Each number is 500 + 50 x the weight over its row's rms, rounded and kept within 0 to 999. Layers, rows and columns count from 0. Numbers have three digits each. The size before them is the row's rms in percent of the matrix's.

# layer 2 attention output (transposed), 320x320, rms 0.101, rows 10-63, columns 80-159
091:526523463578509437493602473421524555534445519513444480460518523546456527474558589456505548476532420513473536426507459511422476518633425488424492470500479477495558483547448531409560460482488631506485442529568489420560442491571515493539549606
094:460526551522579501473498526489541494546522490551477512500515447503515539544560527449527453523467429555491562385506501472484445486403489477500468442466443474512428441576475506533485547443554471572549617575590512496466406518519514472491571481
095:542482531541493473473478477517522462429563570509518456383509518567563529509582485541485477485444469562402594479488493487496446470490473484561561467507524542561541589563449564517535438471458464498543437433441496495493479513561492399498472405
094:402489431511463494618507565503497519494490498450511580444467374577557449388536484435476499486508498504492493531543516397588491442483476496531515580576557566542384571469453459483509491553571476491557532511365416508525397514462498467507524474
095:461512512563489476603476524488433519476514520499499446460553485516480517464492489488474469480645455386538511488523600512572416510561527459454510454505553532505609552483511550389363538552582592528457461494406501549527461550469460590504519543
084:541514551558481539467471462573531359495510463531505514534507464484541529452540465520497439514518493467531597471497466582406521457437487435505564504504452482534479422452480653576408486542589504573534578485395527553591469432511431486446477474
094:502499494500490489595538439485410441426503494510463403478479523477473503429381392468581430466488476429501527499486490401493524507516452522482475541471506510428523445439614432523567482517498511482467541496463441525431542465475483586532536517
093:435501479446555459466514538475525546509552565452478480510472547475551511562515507488537518474451492461583570650455516460503457506471455533499485480467539510519523464553449440551456564468443505529545532442574471523565473552457435580514498530
089:462447404484633498512528529490542530399475466469470556428496451545512512446490558502572538544572519538490547484551509534625543558486560503495448469540544494447519562559419479532469432466481446488521412501394388549454416578504499508530536545
084:524493534554554502584465547500484483404497420469548467482478470534578475547530496371538435497600503476525507395403488479505481546434484458554492528503508485494483442496537406518552503482504465548449431509532485480493454466494471455521579432
093:571509524461465555511541382469434517493583575582456589434510428448485536452503490488408512466502479485525482545537541537444471523437494501541541539516503531428452418529515459539445513470532486447545558556528447473517538438444450481491468592
085:540508522514519522405426539428530472514413471535350505498541482549529563545490554551511460457450562518412550506535435459510495492532472498571435401591482462546489429508447485539465426453533590509518479517520536506463498447529505588433456415
089:472499471465606524595461533606483534476556567441521417378552428554510443443448466407581468480473463528537611572532594539569400502468521590594549488493442565474494521444584466394529499549512452501483426428514482524513480576544492585498553499
086:441488477472512545470496504561635546434545497590471471520503504405542494517471547502576542650558526484460440445460450539503466469378486597444491477625468495488526646530511565422543537534528512515518523515458567565507494467358438513494411517
091:523525487472476492583512517509444489396480461446478544436514397496468569530434487364450489578594469539501532458492477492437483499551568460481392563471515554552550473374531393475477447586452472464452528522402467474531586498565428509428525616
096:479494483568490504622550561461466494493500490598378493587568474491573550569483574478537427513542544573521534472450551435560461421478528532430529500504513471504487501560502494510449493437490545465534448470523616508515347515578480572471549500
095:427378464366430527487450504537562593470419483541469513532501598400466544505536490588540419484507532492574594488543483535454502427441556473437457471542466550534423457544342484489503530405523556525512601510460508529482467500511508501517557545
086:471543467483382571518487479448568562509425557564440485508459517502464594619407574406550449523537517589499490590494452359499534523522567453489523604456584484459516587553584463578503367542510519454515388411498484528518441459536482403546466501
091:501512488537515469551549599561463415415532603532461501457499457483537428526465478514490528499466498544573506526576419549486568483487460499497500451521422485464473468472453501579521573554535609514437475492529484504502473533519560538498545447
083:496524469523543442467575496505548534447524401463450505513399418539527503419473536492525522516425481480518446457444545444608524625457430455572547440547403467538486485599401470429480595474409474510468507541483557596536550501460477494512539475
094:495495523459566509523561539514523439489541536531531538530508470396564518473540555426460446465485495523434433574531394503461398503541514475466525552528411515562480408496598467590603568486565567505456558450546464511592446497505455619577420483
090:468541452569494555524407524455459470412472475499502554431447446526474426498483446575435461549556511437517499574464547432510386487520479477549432483536411512542469497432472426551465550545520485519555489474492503542504550583593502450516387423
100:514490495514558441547448433482539434505484563500439513554531515519522457520514503509480471491504515472551538555505548546421496506426543537488489516392471506505550517500415630448442436509415568539472488542424455496523415546506484473475583472
097:517526468521494510434460432532524478494459466574531515577503468542492565536461519522519496462528522538526551442513523479543510555523537366553567533549506518497470520503542607528463412422423500514470582479556492519530578448576458538526473600
090:496591523440432534556441405423591556489431428515425528529525491490521448500457510450592455573504463497438548524433405463625465587582582470566466576583536441476506567453400549434518443560505571406445505568443456529432449415530539475421564481
096:549545527445475410520470479498492462540466458535531560500461542539514392455537534413541496573585541487450456469490429522477515552476574446523537393487487551419499569536528551448592544452565454515452501551521587528504542476435493470479502518
094:562473517626462472522520397540564528457370475491532502612451538571442504500471453488544559571518511477608517497522477435451537530485539532540515487439511518497557401455488542552403593441498521588477458488551435439439450460522500410478502444
098:530479499532528515564444488499477548567548507439408479424482597457450403574540503495504565527513464618478453483581516473543507410442478438524453449533449551466419604539438547520547459458448547472507458502489479463497429422548484521443535569
099:522526552533503574522483494411439451450400526478561554459439418661593531492536508453506451505471480535512477543474464470606548446466361516533555439446451564481488359478424551445513416562529502422473489427512452461453519489505453408469511489
093:417541520504536451460557488480520579510482505495521505571519530491500550469594425462474567466615489538503533423547411540565554565495407545581622409534418473465527511529532598483526540475442535571469501473382377438533475528451531450448453549
098:450513471389461518543453486493461457596477507542543557507590439443506485443435531513451433404512409510464432535515497411561533394551463506521488496520499440482515535381530492570437479491529525458477475466464547529470521473499496515484542424
101:522547406504482466471618496510440514523528565452394447497485522422571480499544468528513469527514440510557509536498397535561440390432500536472596502487438501449590514462559596453514481452508456521439473431707499504544529486571573589588446497
099:517518490534531435471471588422491444462462520556540492595614468489509448500466486496476543617498499550393445497504514577471498519435427547443612550492501487374426457491547509483509519547497464470366442436475474546508458501469548471463568489
097:546549517418467487537516515508616479429410513489608551533499572512545415551495544539415436581555445486413556532489382544509513431540483500517528535516507534464473536563544550467622447497518526466498515405509485506454470516453518553446459530
095:424499514575530558537610525431537451527679582457470472464561481468563498484658555496512470513461427546473453490537484513472522495414537489392571533567553533449497509458352419518428531525422455565467480456488423478598502429545447421454586474
098:476583455355534548526431636505469473520525494483479386542512522420536505490379373554499473588597467499567535462556526486628518472420502434422427517574505531474530476478572539499501503500511527506573480514435390500483594527504514474585575534
096:439523530494513464426528540513589540452545517483548566485467382496526519459449481545500516534540469464524500480506500508501554521538480525527605507511491488447407420479515493436495483562510485520435476519538544402493496607572490551526472497
100:527572578442356548438616469604457469479457446521465545434505545493477583512467364540527466512495570489466542481572548526437503499458506443455510450581568500462527518403591462539505504500438586459523447475481524518439447515577416495434498493
096:454465524522500497515443512502458545454481491404470498550432479525588532484526500406536617463546472448447471485432515539590452447513448462488411539533429471491503422459463437420597458544440524499457512542574494576527488426492500454448514550
100:512546426435478466510566461537517441521488424498492450523436559523469375441440438507482529545529458515470491520468376551534481472402476539384471632525484553481545450486509447495541458447559537464429544451485539438486544499414495566565509507
102:528522481489453494413409537570511520488478429510498545476478489440431573536458478561545482471539453497543484539552543473555441580543515595486506532427475529530464578460545553544525509375485502425540512434522549468578539546424414574467510526
103:550604458552456412549467428485523461497445454563542508453455496490509394591513510470455494387428578492480482508484500497512510519554514424519489451493488475550463555478462546528457571529464528646426528471530569500567537516498577467561543495
097:473509447563529608488435406526528509473482521452552491553525487529494467525513498567485544516578486485479594587528489516464507525377431485414465555460530559483489566610448462464478456510516495534511449466376501526441523589560443582479449633
101:481577571469516438537442587548485458422461542444548526444581492428436547498506521548504449347523434457511571420487522544416457453466553498485452432471510528597443595569517521597528471518427566513601471427501476443472485554468494539415475486
097:641541560524446607517515478488451442534546539395461561520513451500402441460538550501492518492460620557533401559641444551419570518501498526591549438459513447474498546502491464467482490545496457485437457391469530479512513397479430524604477462
096:461454453535467533542485499472541515506461478521411481521493505512499507508547455511548509448548538557450517549530438578445395421577366398524538451348475418449574494500479524409421464535526570526562499526611588456570557482493517588509463522
099:575467520534455541441545593503546472556561488566528563505478394491491520515546489584435570546458484499477533628439536419533454518488506408541459596471492523530494489494462551534449555455521592551555504637465557496485466374512427509481511508
096:510461501412554460463553568509565490472474478509577540420454578478559468473432439559556508456421568541444494601525475611482620552503478498513460456529570543460449505562433509585391436499559570475501494509587445523536483659450563496487509511
102:552516399514549524510416461452484490505502447445530581524453487533407466543532456505474441570513502514476482428483567425462444493595452551491457456416375542396473558426538416515410477540507436534501506431533538491473450550552368404421465370
099:491487484528507514474444537552478502450525560534596484445517533425479502380520451482467508525398474522454505483484519515445434473549460585428578426431550482600460450550473578464492477528528578511421428513428541531595524564499490520589481507
096:475497451559525523520541524552511452542460473402461514494550425494580458523505479532604483412372356533595526555537517575536524549505507473511467580477402420561520462485535486499417462432570494456466503501462523455420542396438412461472467477
094:577453471467535483575531495501605528484497412460545493536498483535418555524554519404552441580433493554520535488543451504490519503495501473558494538505529541479504597505515520405438404520462450438433505481457411503474480532519424508562497455
104:508500475555464415437497611552547415376491488435496442483544442566522428487500459502472465509475429477550456483509474549469482497506508493536473548552499530553457474461550548508445536496478503493491520433509404466455502459503499477477409470
097:481494484525532457668476478516476491493503496561482553536484464558476513503418519516494513540532461550431524588487490503490543622485521436503479626489470531487484542498474572483555442516521431507498483571588566543559559603463440614482501465
# layer 2 attention value, 320x320, rms 0.113, rows 11-63, columns 80-159
081:521486592517422531460495419566479426439486539460500492488560428501420449563560488541503514438418593520544421470473503499577476565523536503472479494555484500372482486462505537522495565536386393511494506532558545460531519563472473396591485534
086:412549547384442624527504528544508471542562448440424445506541443477509404447409487443530574532534516410581556403516402437424495531563512519512466577481520449491498467609558608544480536522570556390394496497557395476449534463477600517515506522
084:496367455459531530460525536433526533440506619559457483480486536461465465551466496535389445502459476398514501597450575568501516539485557510499494464451547454494594459538446497529500631437525504544573499538518478453498519468526542445555451490
087:516484564407544525557454548471548634516492555516518515492534526533482413498515489430490434432482539516478475505465451506554487482419490524544477431443533444490463466523391444553545529478537406476509472613488469559449521507578529388483508516
075:536430460494530473535515469533490539497471470406603558577491432533556484501531506449503432504415496515513427403503564476584546439492451522401455526494528547478433496574525508427540572621459497502463502618555562468540543529489451525477558573
082:533413514545467470387488531462512583598439530436508500504511517546547485577501508456428499520567566503460439481577501626479394506487513604503452461566427474483449519469414386439436479447453510528556486528567545513594582563498479479458495489
079:530426497501550452532469501457427541557472524523515507485478529548501548451416445448384459503515440448455392513533517549511459487474581555478570474511483488516591475365480463434432468487443538547538534618489492517441452476525570590527473517
080:544485504568429510427448599544483532531512527546466472455494541550480476509458522488421415447533500460514418538511541586582423471476462588450568506435532449504483492484466542470528498393507556548487511584515398435432558503436460447609501473
073:503504487475467449465587508499555477550493545463542515455497462540536394477532503551464454512475532508466450473457459418490548446581494494484412480425501562499488515434563430528426450457530408543566516412570527576525508446559472504508523482
084:450488462480504502496548434521493367528476412543557504623534598487507424527510508584523477501416499563554475395531433452544450514538498488514478461491429477509400531525509568429416547494411403412446486537538613485562426537550547459526484497
072:572514503488537457521502539500493446548555595428473439468563469589478419521618449552510581490477448579523501507415456530553493513434513529600524539534493555449584470464565488566503526539402510517503468571589538456467341439472511456487418488
079:470568595446486479463576495449463608529435558576506555511470578508561539529444499619457483589552384433516470487424449496370574459495563386495568510480530488559485515509438491538501436461515432525586509540564541524451514590541504504459424573
073:475578549445450548597506493443430541433572556508485475525512571560462550503520536534551582520436509442488458530530524438510542471435559484494475455513426494618426364523552526528585485441504579426547465524428485502433503556565634522448527431
089:532488563522433496488553542431572572585510591505492527540464493466536437424560507460503506412485486541551469430476569518611530427393566521496518493491464503426475501522572400482466437529529551467581543440607501575391510467473483485486441496
084:450523504462580540547497429492508450441489561346629487524469408484477511506465431484380520447506532482523538455541473536509486545516574469563414528431515480518537550629526529430493480551523542566495519509469491526467636608480453553499436477
087:431522556576474514505493468494477465465570502502443429547560535638481552524440437485452510498460456519528471525455556441512506524668410437515575581561427486577552572453440541525537488554350463464483440466476478534467564441443504505492431479
075:484542460530547609492525474508417503510500519506553450454471468487474383519558488638433471464526495480451586491436398544494444471520529530420501422487495568446507425570460459480524556529479567510498534517433425529522573493458476511475461419
080:630544558470494465571527465563488459473484478600467535605488422509492544389450576509547503554569563515501425517483549451568584499365503449514534512511523461506487440485511478445493420488578460519509531566489507502498531488472532439506456463
072:558553432456406547624448502503417414515399576405511488504547523365541519483513507505460574566482511524504545426492520574554480450562499454481468600437512581567415594499571431516543463509464467508562447543438508487475460501480508539447542634
085:495418440400492586518547542545421437539501508556516391388407490550474493536329543423429532484556503504504407531461544456462506465526516473475528441547553407527521506409636523458472474394522515538517513555498549504541473483487573476430542488
078:451516569460524403451539499450565564490473471576412494584509483502510539440483437370432492435434491499466470431447432506490620530472491485450509486563525470378510456536529403491440520481505559543519412575469569500538421588474570529597525507
086:469501540561408458496602588479535479515472444488558528463516478465539525452463417540523461453452496587400468475464646425441383472499484497449471391534554499592476631407433553489493570527458485503573522535562534473523536409570514599454525506
088:565486407546522548502492633495409418485535530533497515412537571438526556409539532530512512550455550446484496619546499603423550551497488478522389496514510486573519572507408491483515523524545513514540475570471517429561529413554474479560511412
081:541567517573548544481477388481429488572467511529492455518430546407489480510541510438518479420478562505451579656523521597429467501496510548430497480535527493549516507435511441490514571539534452457435485483570482505526482430570504489463496552
089:407494500500589498478534458534483521611510525535436564442456476484469421462519477528546493593477480455574424484532574568448461524488462516555473528599545362535471481571490466531480479469568475529481563558573492510491492560526488452451480441
090:521536448522496495425584568372537437543500603506491498490590574493523587467541591510539413554506466549501426494438550471444495437500463457520478571498389535516509525489520462469479425556486536442517562540431504499521536511434493493491483488
094:539583494463552513424511527541316486458479453429560551511428517462389486470531547518504530488441521489538650524445519457430511506500522444503509503512521490457396484429419451455444484599481468435543510496470428539550621465530516447492507444
088:573513522507378604560437529527409494552451418566506563594501449450507471527474540463476493481441445425485510529475537541433488594551527417541457528498555496473456594428514501459450537470465529510561478582481504582560528492568479548518470460
085:579542454498548487553495585513482499461421561474528465517465477438526483543451575438497494501518565488480487557464592462474501465486447497463467491477543423498521452624544498554530548555390482412474558493577476524487534433498547579549541498
086:489449456478492497521565419522572539446525561570424516582525642511503549574484536503513425444527495580487554441508568474448473499459474472531456540494520537439523535495544434527500564469518536506482485491523543556422503547563443547393454501
092:510484537457526512485463442495521547397520490546454620477470402556446473454560463555468446486492519525496499473406522496514492584508530401423460540542522536570431467461542548453518536579429383558472532524378505583543569534476387496480487393
093:394423445491417467559528396528494593534474499452524530535572461487423473592412467550578435405490536541562451620576496432464521533526475436581468567529590490446527547543508637420460465454503487505528550518514504496571635518513467518467567477
091:570540475440466505406530470554431484538475501492445440444586527506496436502462498473606585465504543503506446577401565437479466488487431430552460497540437561426407499444507509546477579557507461462454458440441578506459425432512501453464485440
092:391456468568525407450507451487605509491452468453493576479488479484471511433436511493518484431542455522542485494528510529524534506550499558425481496459550478499607483538434602369483421500430391473468605571486462483457517483414537573485519546
086:545509413470390570450454437638463505558507525565469454384463516598445559463506464520480453429553524486489541472383506546457531547489474429424509455502489520534482512482430468464524574527512518533465553532476468479489468457500484487536461431
092:505589502541523536478540480468495491516437551612536521517555460450533390518447452502507506458501481566491443576516449581533476464541486525424575534470527524537441517519426534420512509473404547455447448432646592531468547531289510539503469523
093:510468478577514591473446472493578487528555587488567469480496422523590547461442498404473472506524494502458531571454483463471542379552569495501499495441484463432551481492533466517481528471643550590559522467429613481513583501519473410492538544
088:518545512514494517541570569464501525504465532450517497515493445475467524459530520488445515560538487485490468468585494469392506451471567472522554589584448543410481483477449507480458479490467472454496481508454518468503533428423478521464530485
097:531398537540459471526516544568556495409476532546536443518431562354406569388465434480491509496440563463482527481511569538513593508524531465499452584444538499497526588491557492519486466609500506576465500491439530509593548466570530488462552456
093:484477449534497510532536573445433476396535493492416532511490499449584513439368472477492471560476429531499440486584508517414459527510519505605517516557580407553520495536490433542534442515523453501542474531412472482518438590577477440558607457
101:542476512508516474553458524506481475534542518463475434421558467485398496429550553508531463517455518485510502519534514543530493453489468529503439521466511443491461429457620427470543475407526503477436479488623421515495504442479485518524481554
095:548595471440458501471482467493534476487488446483617512618457533469487515560489551490411503504578613543511452378448472447491613464486464506467482475478425523557461505567525531564471564540496557395432493514462468467486555548518552435515431394
091:517502652546539545548510571488491564466547545514499473401483447446466564501531454487486601531498491559470465614507516426500498458565452568484526497442499425454506546495547535501512471423595526560525503583521528492398472490516575421493504518
088:456506474456505437433473549552495537498397421442547443528434462520451541523511455432492472569483461494521529460431496571522493505457565524466458598467377443506513506523508463505493510507546615461478629583504481515499549493499483509477460568
086:550530562573544344465448477500440554527548479485516465463505523524506493522468495532475529542547512540486475505519524441549511514545531515479433417528552423524546509499488457542498468488555406503475423480441450556539421451509466569425517465
090:527432438595495449418468432433460506512556409560525500463471583593529464520532543524590498566527397608535432433535529436596490433477537488491443501460432497540447432589417532476474443485553481453433499596562621455603447570471589483540472509
090:558612421516441549499540471511501507536543486556523573486564566494414409452477465479515470457357411509550515532468582471510448462564422514463456518430473493496467572463502404426503497464494441542534466505533440453490452540467416454484555454
097:392551526597568382472574468467464468433429532456494509561505440477503554550523534525494456435491429602537453558473405436519518545444434492480541434551557546541548511441474542506560509470496512524548445458569524551439560503536587530538491527
088:523642498502477453511501403539517510454515525420547557494489526585534577528607429519533479504544444526494480559455467530520466497501480565463495508500484500486416502570482542527480459494450466532517431520512488461481511491523586453587469637
090:531508437546465539446490458369493518508453484517535480480509465582484482520502528480527465536530530527487548421497481605527529508537520510442475466400465385496493471482478527497551452570529609549483373479573518520528464599529612502491467445
086:406515485527443538509426565534433432482490495490543502575453422385458475441532546521551574622543518483576473525500437512434578548447529490552538516481451512479564477577467460569504516422566542405459469483557519492598546467519473385522538489
096:546487516432568632481571414471511551415402505476560567548514564475479553448381512447488482470471472472484500467515427465623603525473492520495552478571497476417468496537480444618395405515536461444588551480473520571490583457495553530567475497
088:483487496478460531429499623485557476480590487551481559411442375460463428558557526528511565545495510444437476493412492423456548532461519523507504450497467516542510463468456552452445466425541565513411535438499532523449515427556392470510507391
# layer 2 attention query, 320x320, rms 0.123, rows 32-64, columns 80-159
079:542520476342505457486515525419489498464554429474427496574454466529573437529526469521438517474521489381537482442500503578529490443479512504511553409501516550583466455505532493540414583453519506427554509551530528521541520471528521504498570474
089:423436460548489432513538510516480498480521526487487468596408516478510479455429462429505545486470544563510393540592517473512502465474535576520564624525528517523538500577429532500436408517466500508591534510430532545506454458531460450503512498
086:446403448523437447513531440476481489657484499482567605504528452504511526587498535391423464484494430512428520510461501490493469431504646491546481548556475512550484510518471611512483448497451500566503515517462468494569468531542487481443568470
089:453468516546500458443457427446571437519575601530572466482504520444519598577572538411498503540474479515513588529560548548486525481537533572427428519447463408452462531591450548530440489489491571602546508450502525427566492479553461411470463517
091:458500482553522440471507449510523526483605573523551412503485560602519464543555507489547452430489462482314521576568531496453488407579607567453495546530446493486554587608456494456453436455493491516467541482418471530462534502556458530507461473
092:567484471518517498508441523529448516491519473478479570539504512549464569474560516448533524532577564525540453538410525462530525472400479476562568506417476501366498512461565525481551559521541530536541514621468595584527524507540461493433524504
086:523346490490538567470484625501565518547573519445457460624500555478498411526489478461580455533468498540490572514530509560528526492526469569421458404476520499514494530515561433500640500480476473499480490565490593529550463528463542460471580520
089:493569417559465535560549473408497452505478478530538413470446511523570469445557499440504501531438482435551431460481474568447545508525463469502430488521486613539498478474414525539458434396496494584606519495454388572549497473512515475549567495
100:621573562499548513552429497575472450501475473469334545514607520451511523518401486490513493557597546563443502599431517485529493563470416441537474428518494527450502458442528491472544541507443548488617492531589421575530480500508567588374555535
100:421428506565547488527415459529544541536572475449573502542472422547454443523524495475530445474595420528557453413560535529475540539479506485487463498555489555515522552518570491421503530496540511456486592468382457547428500480545451485433540531
100:522543498564526569472613559549547537485468572501520497497552469499515514438550484494472592551556490604487448445503478571541489528458495515549435442444481552451496472407475461515568464403482482458493619508458567493452536477497474518535552536
102:429584545512440475419445488460482564540510500475455539518576468513426483394378439536605401492488617530537501497517551523524496503501502431548522437546600498487532586476560457521514435508415445392486490515523508520438522408486477600499458501
087:452572491447501475558437499424509498431511495535493424480520539559553538430512559528507499502534595504484407513485516391485459442476481490507499501472470536597517476564347552455445530474598515562622601480553504541468503515477512596484509546
105:510521529490437459493572480526506457618485469543522511569522529494561497481437525476571531560374486523453568513415440337431551557412465468512494505544488433452555495535514555465492527420471545535575491453395402512562526491512408520508562488
083:490475535467580532507624529467529491502493536534545519561483505477549448503497572579506496423481531548452503483593451455515561510507502533521508476528404564579598512388545520451530417492511533587522557412555382448591526440561456434399508574
081:433551448483518462493559497489524451547518517497493499529413527560424605451534563492639483522473565452410461508443516441477498559450505485485484481451431464570480461577524576485483517483530539525471537482464457504517501517579512476490469516
085:495443473551380466404490440498512565598525568591552517577644476495496522552478560425564557596561449532520513571494434422459555574463414551490434546562505452556511552508570539499448475604484507521421516502587557531498457478494418477535456507
093:481467484479506610476484430477497469490469482528473488524596608514446549550566476528452515508549585533461501400437505491515523460525482564462479466568509589390564563492517572505481477524513494478577504508598430401543582494414463518570498463
105:515520553489649434557589458555477459491458460508456496558539475515481493495523492442482553407541453579529544517490431506516505487507385446558523572485458478539477450447420494469534544544493478511513487516650584528558565338443578474451526530
106:481451466420522511438544463508522466458464476484487494455441509531515440480557558582554604593399474465432591573526488465437484494493450511435474435533570539502414526563486514477478390489539470554480558484452475468520487577503501430502409463
091:430488614551512524494461512482516501507393509478528466619523519516511496476605492466498477441458436455561496506495598501460550454444453516506465497526422533427542490460522502563382448454477546513526515462424488431533416449484427504429509541
099:408451527521525509532548498563494514461493512586497496509491581544499500468567484463458568619562388423420578416525414450528540409517461455466517446506444425471494502408554518432497379494551523543489629542586552502471518444407447492513566507
103:549487324576462422457389471467450473430560470506528497626511451500518470501447474480525490545554560540416491504501467556543500536461600408507467561547519496581566469524369488513424542491517573427528563404409410505523541430547400506507505487
117:455526418575439373465467519430506548490500488482463474501436504474488409448464525493550472400457567447518505454531574525547513464502430450498509519572506527582532451510545499487534414465456485438426406583427434528451548504482536522460560462
108:384567543542564452546574508566562520576535510473438456538532523479537369486464488514584504448525478584353514536542539528516472450444459525475555555525460488450526418371421443541560505420542460509453537485534464578541455506524484530425582478
103:410476484446520412438536542495429586464542451463514477490461558438498451479502471502494499519545521475398533518521448515454512515489497556475517474502474445609494507473559530478594529541485592537570501557456515469457455538508614595569482451
099:489508507531487569585544580417477470459525531519437481538498458510543508528498484415461520569477546400456522481480562464480519589433626502478506539440538510580568528582521596407412495495603455449531496504564446538529463532453471485499633470
092:533473511495555541420537326505592462523515497496508493486478482437412513538592511495501500538500594465452545493548509488579497497554523541491425491399499463395532511514417539442495453448559501534465470583518494554514562565486462436460406544
105:526555529558518490541518472534526527548506498493532591465543424408535502496476580459505482560517386513486470469450472565519540508464432531479570598471566493431585462445516632438514501533500478480428423457423434568517506509546617470466484609
101:451492543517552441522527455476538513456575493557581410521564508521595515537566462417502551454489603505600409508507533536538458456464442559529572497530545499538524437443490507509421444503492464486469444474557493527403565524523506538525517542
113:554488518520589465564463460427526475537484385391599510453485520532430493532448534496490480509505494531605478585593549490599483483473567507487459498478488409568501492440540421555572553509500520504422443560454589503459468483458469487419500410
115:489568495595523392457543489528419564486532493495478420400572492404525471498529520519540458482409471485424506467503440562561604522527389450464487522570462471541481459443472477485391561524525541476504449497502475527524474453495527502577503530
076:475429498511532502386551507452471505594492573511519585531577412400481455535444468534528415484504466459517495432457542508452523528492515479489528477443546408546512500473463465453551431389437555505517496530536514526412436538522514449611464609
# layer 2 attention key, 320x320, rms 0.129, rows 32-64, columns 80-159
073:590475435574502465499544473439588477487538479489562555431518483471595500467482477517500421510508386530447471512468511484514560538474445445542457537520537479560571564437490552515509483526503465490464473404476516475455470501490564577477471597
073:443471550513537418501545534523477537475516474590517510430525565499580479456536489451507569469519415524441505507510522551524465498482490506501483495406551543473541557569467427445503533547478556427563494621478520512570541473433497600501477457
086:491501478509597457465426549504622398450478547440464490445439579437583383503470441635500485452471506533493493609370460580487508539465540533459460510518423489493549467465442447518523447586520510485484513514409466535569556478437516570515454546
084:558486556504582450467445579509544539570482571516476534484468512467585458446423464581479559447471487499530552510469471459564519455443520512526357562520566473492521509507564545453539393471449429412474455533478421523583427487401472517524469573
087:549569465459477472495451544571519575508467563505556545483409488418541467539482395516512461561495535596490562556539472529557481472552487509472400470509448469542434401497460531486544532487444426524528427517441530637482487448483487560436416508
096:444498492458507536398449453443498530620588511427560458426515533420443594526517378593466434508510436451470484539458575489548632592558519490493477622558476439531505535454541497405493577489576498593591440497484480477463553393524493539511416498
088:474440455561494570447556513500451425513609505450431520460498537519487515544509549488503559551446405498504489550436585519469534507490485430506558533478433508465511455438414416464460530538503495414485466467431451387608540544581378516535448494
101:508461533495497432615445546433524312393452563489492465482525505433484500500412404479471475520558557426462480533455519528507465487536406523525581493534448476393415469460498520464575567486515540466420506474415464464519480598538451462505476490
098:428476502532453530448452501460479555531558476544480525545496530624483396427485522496559507553562518544521411606523521457566482557451503456530490510432473517562584458534488513580473472455505537565546512574500504565453505519431436516503433443
105:569540545479497598480558510494474421550557525527534532498438492530518495432552475479523525458446468464454523544453524556538439577418520473483434564441441566498596435561446404456551608441478486509421450560577541542526393486558478516523457524
103:484476527487605452568550512464449383563533512545513365601536490501562489539391413524434445516475487529510491525506476506638470464538530557351597457565546482505480487610441492515522453455444544452457488435409453512508528471453475495407473478
099:480480533474387414533539462555479520432593456472498499548498515539468573534534549482410617498481507479534509485522393532440562560539517537511432516386574499525612444454465459518515563485571511541541554630542493545417448505600502468616465492
083:553526548513494511540532498559415439463505427551561447545495430624469563435503518452495517521476463433519493444486453526533485483572472445393586483459536495395531578519477502505442589392460500512438473558512444499471532476555463431490500561
071:626584457434555572525515573496479430484493533491494481458541562465626544511492538567576526445545483617549494498541559562596500497408512389494495437486383432517415439509487463540479479548522480443482570439523529540488511485532398444504441497
078:563530457528530553588467558536463479525549463508475515519569493544465514386560543448530598405435508479487553612473587539447437527521519596566556496481526525380444531497517456506511628506464524450500474539583539513429504479518452508426497490
080:499494507571584511591489427533492456471509501503542509492554530529518557480487475534552527400422558580618519493507570459565477520480477428507530444522559505429498532511514506480466445397510490526508508500511550466439554495533541473496532496
081:468444576491442562442584526516459425537563455494490455465484522423561566508546510451444504522535417510543553495456625491428442414440512469513489518495455398450551427467480448501502384513485472458530512514460480480537466518512487491524501513
085:580495492568496559483438474542499479488472596505437568506502514496501448525461456469551472430606612533550509463516416555470578471487557510496474528496465509449521536422571506447456483520464589453448594483593523535512446520529417559462523474
102:537454433481510513491505466447487491493518424461490463407512469541527502467631426539481514455436527466500511510537561496475456455516512529460487489515593413533443532492449527545507419479487498557582512630501487434505494486451559447470497486
094:545500545485539468568515552495511544577499532594571502544470474480539489577425568402486511475516481515456389441520435483555518476444463487470491477556501575544451539446502543477474514468367595494425529458453533518572554558433482557516406476
101:598503491530508493559542495542462530472465601436554527455511455509467525552482542586444469517512522503476492481530506601470552481470523525529388517547575557569427536529523446508457436481461463467515537481478520587423510583491539501561554539
105:585555526481458460519483523441575475478462432595548434618524517530527468540448468410500482462511492420556469460574490513434415489503461474502460485685443491577434588500416527544429452549471452530592547515472449463546448473491552506414444477
099:426442617473489541486518547497541515462495460475512472481453540510430608575626565453514519536373443410435537499549547551476595547479484540537638480487524532503483485464572478479563536471493381577436504617441585449494341476476457490509475528
103:540533531467502558524514490519488452397490419403615428420426496515431583476614451508504555444380492499488556499423584557445568541448475560571471496399505587569435474533510517467549449514495543499421500463456570458434479512504496545583554534
105:513475616473544516540493488610516569448434518542522561530482413488507512479434573492490555568574546513554471612582497493489413517507517399476471477525501512578545485570444539493539478567462446436505444521533577484489492518484545475500384551
102:594516547653401479497453631521547475523444496482464526584485484454461544517511541524429445537498575498550522476544534543358459519619409446506482624578504479524505482441482446525440537565510452444539457450455589563457483389489520446511483486
100:435474510485519515418561621566488501466559509527549461546473456474569513487500477506350463477555462419543489516551464561571545457482489527539579461492403502429485426488556511510548471418415477411484474486513472518583510504469522567570476520
087:511590508491413495577545518517477496509486540527480535530501481469466512529468479561525515557466541485456481584466435452599455445483503528446464509519469635490530559551556519559473462449482434474515598424470470523534507565481433489523571442
105:442415574492455501463455586599478450456555482517413464403504495416477518486484530593565479511502462507510448424588480519474442477452524558541479473522550426489539449508419502568430459425549533482470571558570519473511494597453489408439453550
103:529415473436510449561506489507521608560425409504431492535374488505507503460604463557464519558512470507484505430504549466489483495444632546482454429516566452449465590491519488568538551449526574473587501527466584429522483442469539516411424520
117:556432446459493497486533405552463476423521449586413511426465420548567541442604436553435533481464484466526549411518491500515473435538546499466439454551508453574376503556465495525421410473615546441565579513390512512551517457449435438525490494
107:489348499554521501508465469439643451458479452499512478549418539544406506510566415562470486510475551508545467455540464549420531482470554533542473485447599494478465526635447495434413471537504479671535491474498418426528438509458490528453524480
065:464426512485503393545487436485436466448488482457467448481555560546518463465499476533521536541505574474430519566615568386477463503536505480435347564583534591424509511572458566504478486527500580401551459580526542446441361474503439518477535475